config.toml
n_layer = 10
d_model = 256
n_head = 4
n_kv_head = 1
head_dim = 64
d_mlp = 768
vocab_size = 646
activation = "silu"
norm = "rmsnorm"
norm_place = "pre"
norm_eps = 1e-05
positions = "rope"
rope_base = 10000.0
rope_fraction = 1.0
qk_norm = true
attn_scale = 0.125
bias = "none"
tie_embeddings = false
parallel_block = false
init = "normal"
init_std_qkv = 0.0193
init_std_o = 0.00432
init_std_up = 0.0193
init_std_down = 0.00432
optimizer = "adamw"
lr = 0.00207
beta1 = 0.9
beta2 = 0.98
weight_decay = 0.078
lr_head = 0.00504
warmup_steps = 455
schedule = "cos"
final_lr_fraction = 0.1
batch_tokens = 16384
seq_len = 1024
doc_mask = true
train_tokens = 141100000
steps = 8613
dataset = "wikipedia_en"
Each number is 500 + 25 x the weight over its row's rms, rounded and kept within 0 to 999. Layers, rows and columns count from 0. Numbers have three digits each. The size before them is the row's rms in percent of the matrix's.

# layer 6 attention value, 64x256, rms 0.0711, rows 16-35, columns 0-63
089:526509540547462490512502503511479486516527511542475486514513478498514456506518551528480474551481511495481491552499490523514473500509498504446505503536494504507528516471485518491469489504510500
096:513469510498478509471481565527490488481529519501501464548513471530427492494480447509498515476513526510488508463483500532496474460459544469461512512456470480492524517489503522509495496444497474
105:521508510491503510445491451489507512513491518479497506454523527521554527483502542528497480464531462535483494467490492508511516501505515497496491525480503502522503519459455471519509488502514487
106:498525481503490501507496504469521458502470524492499478469511506465475507547531509505479509528493530485495500470517499523518523522535469431536509527518494492520513476461478501466475484514517483
093:492511474497481488519492520502530491506503539497497472495505536509505459486483504470517489471513494557459481512475495507497483489498493503505481491522560537525492514461523501551532488458495512
075:427511418503503487516456513494492488465477517490522505492466501499540524511505475480512503500501529499506497482492519461475480493495514470486527522488500522492486492489528538507513520466470530
110:517491519515505490469469497490438500530500506534507449488465511509503469509563470526530541476513473502500518532490497531494482511508502490519456471531512511466514530483507482544527497514493530
097:501491477472508509467517490488522519520510488510507447473504509517521506497507502544459471489508519556482512517513505530513489522535506518516498501517479497477525477460503529450489492530534492
101:486545516532497483523479485520485513508473503504536476474498496479489496511466500481535502515494501517513503510488499488497517506514537484527521466544529515492455459465523509485529491459525499
123:524490535440549502486537545495479495518521488519533540492509460574480535487576518509506493547512513483496502569519504497508515489461524507508480532520528467527485555498489436492478501474453529
099:487518523503461508569484516502503457488511515514499466515505485563474481449459488512487502515502540514502506492500491507517486479465523513565493493530514512487553509498531484497490487472487485
112:514486491501493477452480450514488509515524508524527524473484523512515429549506496502517430535499513501497505525485499496488509533535476478516515501491502489497481495539491512513479516480485542
093:522509510476488481499490462496464474489473523515551519482503447510510525487494477514534542500514510499538489490496508473488506540468470465484555480546457522525509519508462544502484504527477484
112:539479498450511500495505502530510519486494470503479524493545460494478497540520459525469498493516482470513497461502501551500523505490507525550490495454485439445495514505500523520510506499485518
088:545550557509505505521513496470530477477480497511513483537488484523480462494509519520542478527503515507505497534485499493487452514469530520486492516523507504499535519508485544484458519466513508
110:519533507533539513490456504473509493506465513468463536521493479490487446483498505504520524473498522524491495479485502476505507506497479500530504521546498513485497500516529524500476477533523504
108:518510463466521491481503490489550497520439480445492529462482564435541465510487528475482486494498506526502508480503496536501500492515506500532484486477497491506438451486487520483488489495482548
098:431490508510462540500550467496479491501508502522459511523462537534486504483469490479524491471488480490484525496511497476516528489535481523522493465501484540500551475497527495465525497564503493
101:509485500410493487476485493511528477503517470542586486449454522467465467503512466503525510534509549493534531517508494482517447509503529501502534477471511497488497509492491514488460501501499504
087:520490528489484495502466507509487493479492523521445557485497478521505500488527503509491502520523507556476505506463521536467543515496483473550448507522496517498501541565496436485503520501478506
# layer 6 attention output (transposed), 256x256, rms 0.0797, rows 16-35,80-99,144-163,208-227, columns 0-63
094:522522576495511468489478411473525509565509479500495491489505503472515465461494496515504526486463474473529522479477486480497549476485488558524492483483491455502508528529445516497490482487523485
105:496513489522458524489484499474494525520457530514504542465497501421493506474472548511531496524488551527553509487478491492493478505510507459469474503498485526503510542522501533491493472517501497
106:505518489491467503537471492520489496517499563495450505486502517475514516444466493501492554453515511521543490527483524480495452476463508473561523562460464490450476519470501481514487462528474500
100:548529528499520477512518488506509488528496462520526431486585497521519525492503466509497536446460490491438533512497534457489497456523469549505477475529492474502512492495474454518495481496513486
088:516519520467479504484493503467496558510497472497472500490544484462478507428495519474561492516485533538555455502485489493525526493496471503525498521492517494493508523529477540459520463483459505
091:493509479483492504480502521495518504493466491500519530525503452484513484529522548506526455536523506477494492476520553515532480539493512453457536489485518574475492538506529456482507546515520464
109:496536516505474491470531564510478502504512549506437460510483509487504492486482482497514562438505510507512496483501466493475517482484499522493463520510528491518503501486507543513532491469455524
100:486516510517501492523471441522486456497474474465491477494515495504554508538494487544445519488468462499490537501488501514480529462515492561497531495484463404514491501509494504535508531513507466
102:512514518505514480456526550506493521461490505516519486476508525496479517437530453487514478484504538506513471544488508480483488510506489514493449480518560509523526500501501499489463504513456534
130:471513524525536500515478461504523477490503482488500506480513514497524495526530464523432543519470435533477487524504503494477563512535484526514496462487464478472513503515469515516528533482515477
104:484504526543493517465478517513491528511480512511516501472493509437515538450508493494502534505472498523522450548484479470504487495488474468524463497520528504503514502502464530524499468507464513
102:487515468522496464542455464471505509484516498543497507518496516479559477486508507514511484455493480505536498462537500489541485495499518536534484474460467492465465500460495497461499529504486492
094:531484524529476479475507507466524500519505477524494530554529463482529481548523516549485501494471483454491501473487527522511533488480517482483514527467487496464479521486500465499471508471500485
109:465509462526480493525508507501473458517540562514491504494462518489498479511481537520487553481509519519512536487498476512468436468506541467493526509514487478486504473486502527529491493515533494
104:473481508517529525475492520501516451487506473493472527517488497481522497533522550507522505524503508502498502492511483507512520513479524473474500471529488550462485523527496471476506555503524479
109:544498513540477483430509463509494497535470509512498469488571464511533489481478530537534474422464548477467533481524527491525480483484521450446515520500496473500504490469497446476476495488491511
099:500497511515493491507484468543498504477515463450506467496534488526515517504538417528459473501486495537489515495497514515464504480530505552506526491477474470510497477514514480498483499524501489
108:531454499468483507512509530542492502496515508519514458507448510519477486434490469424507513522537467478521492495512504516517477500484482515555467505503543523549492464497544513509479480471476515
109:517537499525498475511498491503490451467514498504557468500485500492547520520544450532466518531475461513500477508514488482483531499540488588486461418516493498510509476511493513533530518501532485
093:481478439540483516497466523506494483506521529513454502516468528481508497503478563450529508468526542495562503475512501508540450525480539448491487550486462525461479494481501477467495517500458491
096:485465487523509515480478485459493510510503472517513553510571511516464473537500532485455524473493501495467509515472540574499494494483487475505479492459496502509509471483533454493528513527532535
097:548519486475478490526517474539499481512468458525514510480492497465505516484517484560475515518459494498498527471536504510535518507446534529545491489528463522513520519516497478500502506526516495
099:537507512493448534489533490475459499485470515496552527528507552507432476505485535534488520519477519489478486490472548535503476512498476529462507493516482487501520488492504538485517507491496486
101:478481494543496497498477520474473447485488487526538499572509508496510471505492507483527489476496531498512483500514549520539427505521484494469517527474482512485504486506504477465483502507489460
097:533485525482540560477472463505458525493488481492520534538553475515507496489491480530465515519461504462470485525523535502509471482539491494516483504503470496500500523504483491474524500526540473
098:514538463489500502475459446539498521508507511490451473498464485471540530481523501550526518500501535494511509488548470475490505507499518537474442452481463509511502496523488504534499494497513504
118:524468494472533477479490485502514505515545490496491516506505491554496483508508510485484489473492490484530533497464564468504455545510451501478509531476478498502486528445521489506532479505510539
109:489477469544464520501499516474463510493467467527496524493537518490479506509477514478518492482553489494532497489473545499496486507542487485501472498476504496477480483487538500490523471533500517
102:537482481480541506523455510502514494483550491525441489501550499505531475503497471516527540482469446527486503529482503507511471467528502468473466525495499477494528546498504486467498512511551484
108:474530514514523500459528548473524478500478521484548466467498485482501466484478478537477478490508508508519529482487533456497501522503461429492551484464520495497504512512492516535469489540472529
110:500452519514505499520514478520531518528455455525495512496531548480492455528481466548496488491488487526496498511520510544518444535524497477515541504495456493473484496517483507490505520554536474
111:493512478541519517489464490457503537525471491505528501464522508455480500536489522503542505478536500465518537478500475532494504526519443455529475498437497460484456484508546567537503479498483555
099:485488484499513477499485455461527479510536484514475484477494486487508539512538487559509482486496526447517497510514489519536496529509526534506500497511492527473517494491512469524504478500504539
098:529504464486478473508540485484543495522497514483512501499499514503474539540498505547495495513490511504487561515483503503516516536443540500480504507513511517495481520466482545514499505459489552
096:498505528521534491474487481518544573539530481498495493473484477510576514489491501533486493475524512480537477487507468478460476501483523506466495462465505498495526502473520500514523487502521515
098:519445451451482516538483466543491510473513491474478499540507522506532513513518508544513504512476496499508466526510477546496477502475478507494491482495470533537484483513525506507509505479521469
103:528511483521504536491478438479470533464474507488505503527534502494522535483499485536531542511525532506500466494482525495499478508563523511514492495452494495476547473495467532501501496464525491
092:485512544528489506540506515483517497493443523474512506501529548472453518521500496421487491468560463530485493550510483528493516481511517492514499467494515479484470456509521527445483510511511500
099:477488502560509480481472497499528503520476488536496493499535481449505495506489476476516499429503474525536544466500492487541462530562478462543546523469524476480513490499494564515479484543500512
103:513509523484490491488543506476500519525457542469518464482461531490449540507502528515528490492517522451510553502496482467476508532471489485506544503514499475502444525519512533526506505489473519
091:522511479505487492501508480507461484471560483508493462536463504529468554509490458460511459496487493522519529475494507489477540442485491471515498453510468501502490516540472477496544505530506475
096:542473498486500492532499509546512510537505487484514527494477501492504507503522505474512492502489496530470537504500492551510540500490494525531534517521522488501489503530518498529516492502446541
095:490429478530580485481501457517509509524554514496478499495436478480495464518473529468514486544494452526515473500468520527440545472510505524474516538444444530451481524541525510485499505538528471
107:511526528501522502510473498455492482479522464488479506542520478514497502476523495516495497503504529530561486472524502458530551476464524459479454487516500522520487538453536501543476519494551490
114:525441487503544497487489458495492500502523509444503516447489528494484515498444499470522480492499462544486482482465541511418543498506467472487545502449478500497480516521505534475522510493544476
099:512485517474467514476507498435502498566507536513506502505510531515502516539477518519453486473576486534443521517505532492501512537513495495538469486493519455513487510443542519507503497500491542
113:500531489524509526518478479547499494475474502480488528458514452493523533488513524523512577501423467500525499462512500500509482501502483503461524514537505493499453497489492493500501515491500445
099:497522446523508500509469480491475504456553497530519460528482495491489544465515523459506524476502495521541484498500501458530541477492505455510481466503460535518510503508530490498534501533538480
103:500494527522494514486526529460486504488512503455502552513535537537514535531480515526491513456478540472473491511474491478496455514510500525486509494570501532478512526513488478510462507496492468
106:494511484502502533503499488506494493504539434560483472522505460498529495468518512531518522481475482489516479501502517507552539490491478480472489464505470501533528463511441483473496459529503478
103:540469539506520544540464525524496465481506476445540510503459499520492540466509539471502510509514487500521515484495502495487577459458478469468507503495493510522493517534514464520489497484491466
111:488488483555536458488559505462505498494538449526481492512473517545526512518496508472498484461528481488479484530505465501466484477507478520478506457538516500474482505503527471487493499529521482
112:495491541523459508514508522487489469495465533502521561500474555486506535482491485502498486508560489504448522509485510483464466513488509470475476477522537463486481529508486475536474495474475487
098:484514505488460492491522505517520507478459483521496540489493445490531516438553504490528518508515510509480490493530436504529483509526524539495520487531524480527515499548493465495501473478473502
100:503479568490506501494488532493501515552468442462492548479509527493511521482484508521437485478491446445453508535493495492496499484477459486497447508510508469518504521478507498479506453475487501
104:536477496504488505501505489495471472488485561451529495486481536550494538492460493513492465533539474510493523500495491461461518486457514478476488482494517490532478507485529489521537516471507469
101:495463503480506515410523449441467494441512532468489496536480494501536488504462475456511480464547503551499488501502518472503530516508501519509531460479469540512511522501568493531503557512519482
106:490548521479488500552481484530523500493493544477530428470477462485471446508506502489503497504504473485555489509516531516502483499495515520495529530456486486467493435519483508519495523504497502
097:494523486506519529517522525501503504485518458533477507546520502528525522472537529503494510467452525448521522519501498483535516482510484509471455471553498539510502491498468526504479513491505489
101:470480514536500501512522503514547518544458489514520504458459496480526518532517521501513530496537451480461471509511457524477501526522489510487537516468519463506481491494484499469507460508520498
090:473464503506510474513473473470556510489469506494501539510475522474534465538496481427517461486539477481535518480501483523449512537500493471539525538511491553501511494532470514487488484472494527
100:486507511526497484500469492489539521518454502495471517510494512487477511520497499466512502545464498545534527477484444525485502553516489486496475519552506549469530483510493510495506529455542495
097:501499452492523509492531488497487504447450535487528513482479473489505543507508426466458498490493489501508532496489494505495486510520482463545511489484493458499538480514490483536467490440482520
090:537476476459490510521494503487481480470511449538470492500544505491489483502505477448513500471498472466468475532484542496485494506509485485494500509520479485515484519481487479492482485468476482
103:506504456519494449509492491473488524475429521493474517515504496515494541488515441439486476534489499500545533473508504517485502562511498494534523527527502535473512481522500488507501515413490513
071:530512526502499456501474477522492494504514514495470473493506473494493510474510542503530523524538497529533491478518553493540495487487491528522489464480485549496498491474526479509519498532509478
082:517517492534482525492525544481485504502485453503456525528495503532518478479502462489460499486485502484495477501484436479508483534495489475505468516528527494523480475468487528472503521506496505
084:482507465475506522546514517487526508462497465502550507520485525461560477474486439495510450482522493470468524532503568475473508499500457485526525490501520490487488481510478522506483510483458488
087:550517506509477510466496508492497474493450482517431543482515509515513503469512506493469499503495508484510510501506472532516513548484530509474501503496520492522530531470504519484494538458524527
090:448498488489487516463513519546512496492471514494522506478453530491480482485521493504495486519455507544482490524500441478486526534484506519470538458456509495480518491532494549494543530489502507
080:509507483517500492468505505481519505501443507498481495507492518465529500489501466446508474545483464503498488492497467518491485562483493459521509512504501557507534527489460516501478519440523500
104:502468470506534519476502487523530514486528495461543508504482497522511533514531511467477513512506517556506489500513531513539522496524520519541494507480498496525536476501495529509535518548460478
081:503503561496507530546494454518518504515564452533439525557526475503504504538483518477511490511496459487545475494505488474503513514523500517496486520504494524544488513500549487464501487524457485
109:457487513508508535503518537528510487539576513486535486508491487496502484528500523501449542509480477521460473520506482496503472445480477483522500468498497422523508521505495537498512518534518475
080:528505541505498479484483482493496506522514532484460443464506466496478527460510522539540549517543536582540494511515474496526507494499501512522497474483499545499507482484500468503529497539544497
102:487498497526490520525519506510480462511501493512425437505532463499478493463491449491527463510522491458519489507491525460494479534511484470489504527502480531528464491489520434493486490422483496
094:453491438531503529530487530507514482497512476489484499483471489498475507500492462508448534506522497507511532525508544495464505485507506495504528493496501471482475473506529556528492486441465507
096:517465490526504489468495500460488471475503490505578496498486514487520473507506515512486462445536495445502474489496537507480481483483514508518490529481490492512501517520477486492468491514482497
091:509542499457476523490497492523492498500541505483537495513497505513541495488500538495498493481452488543466478513499446496508538471475507565483515468479509496501517487477499576505525526529507504
085:549498514526507511451507510511477466508533508480524447504525492519487546471533515530492516526501526502498472495491492497565482495516515493529468484478485494525522497491491455503506499554486468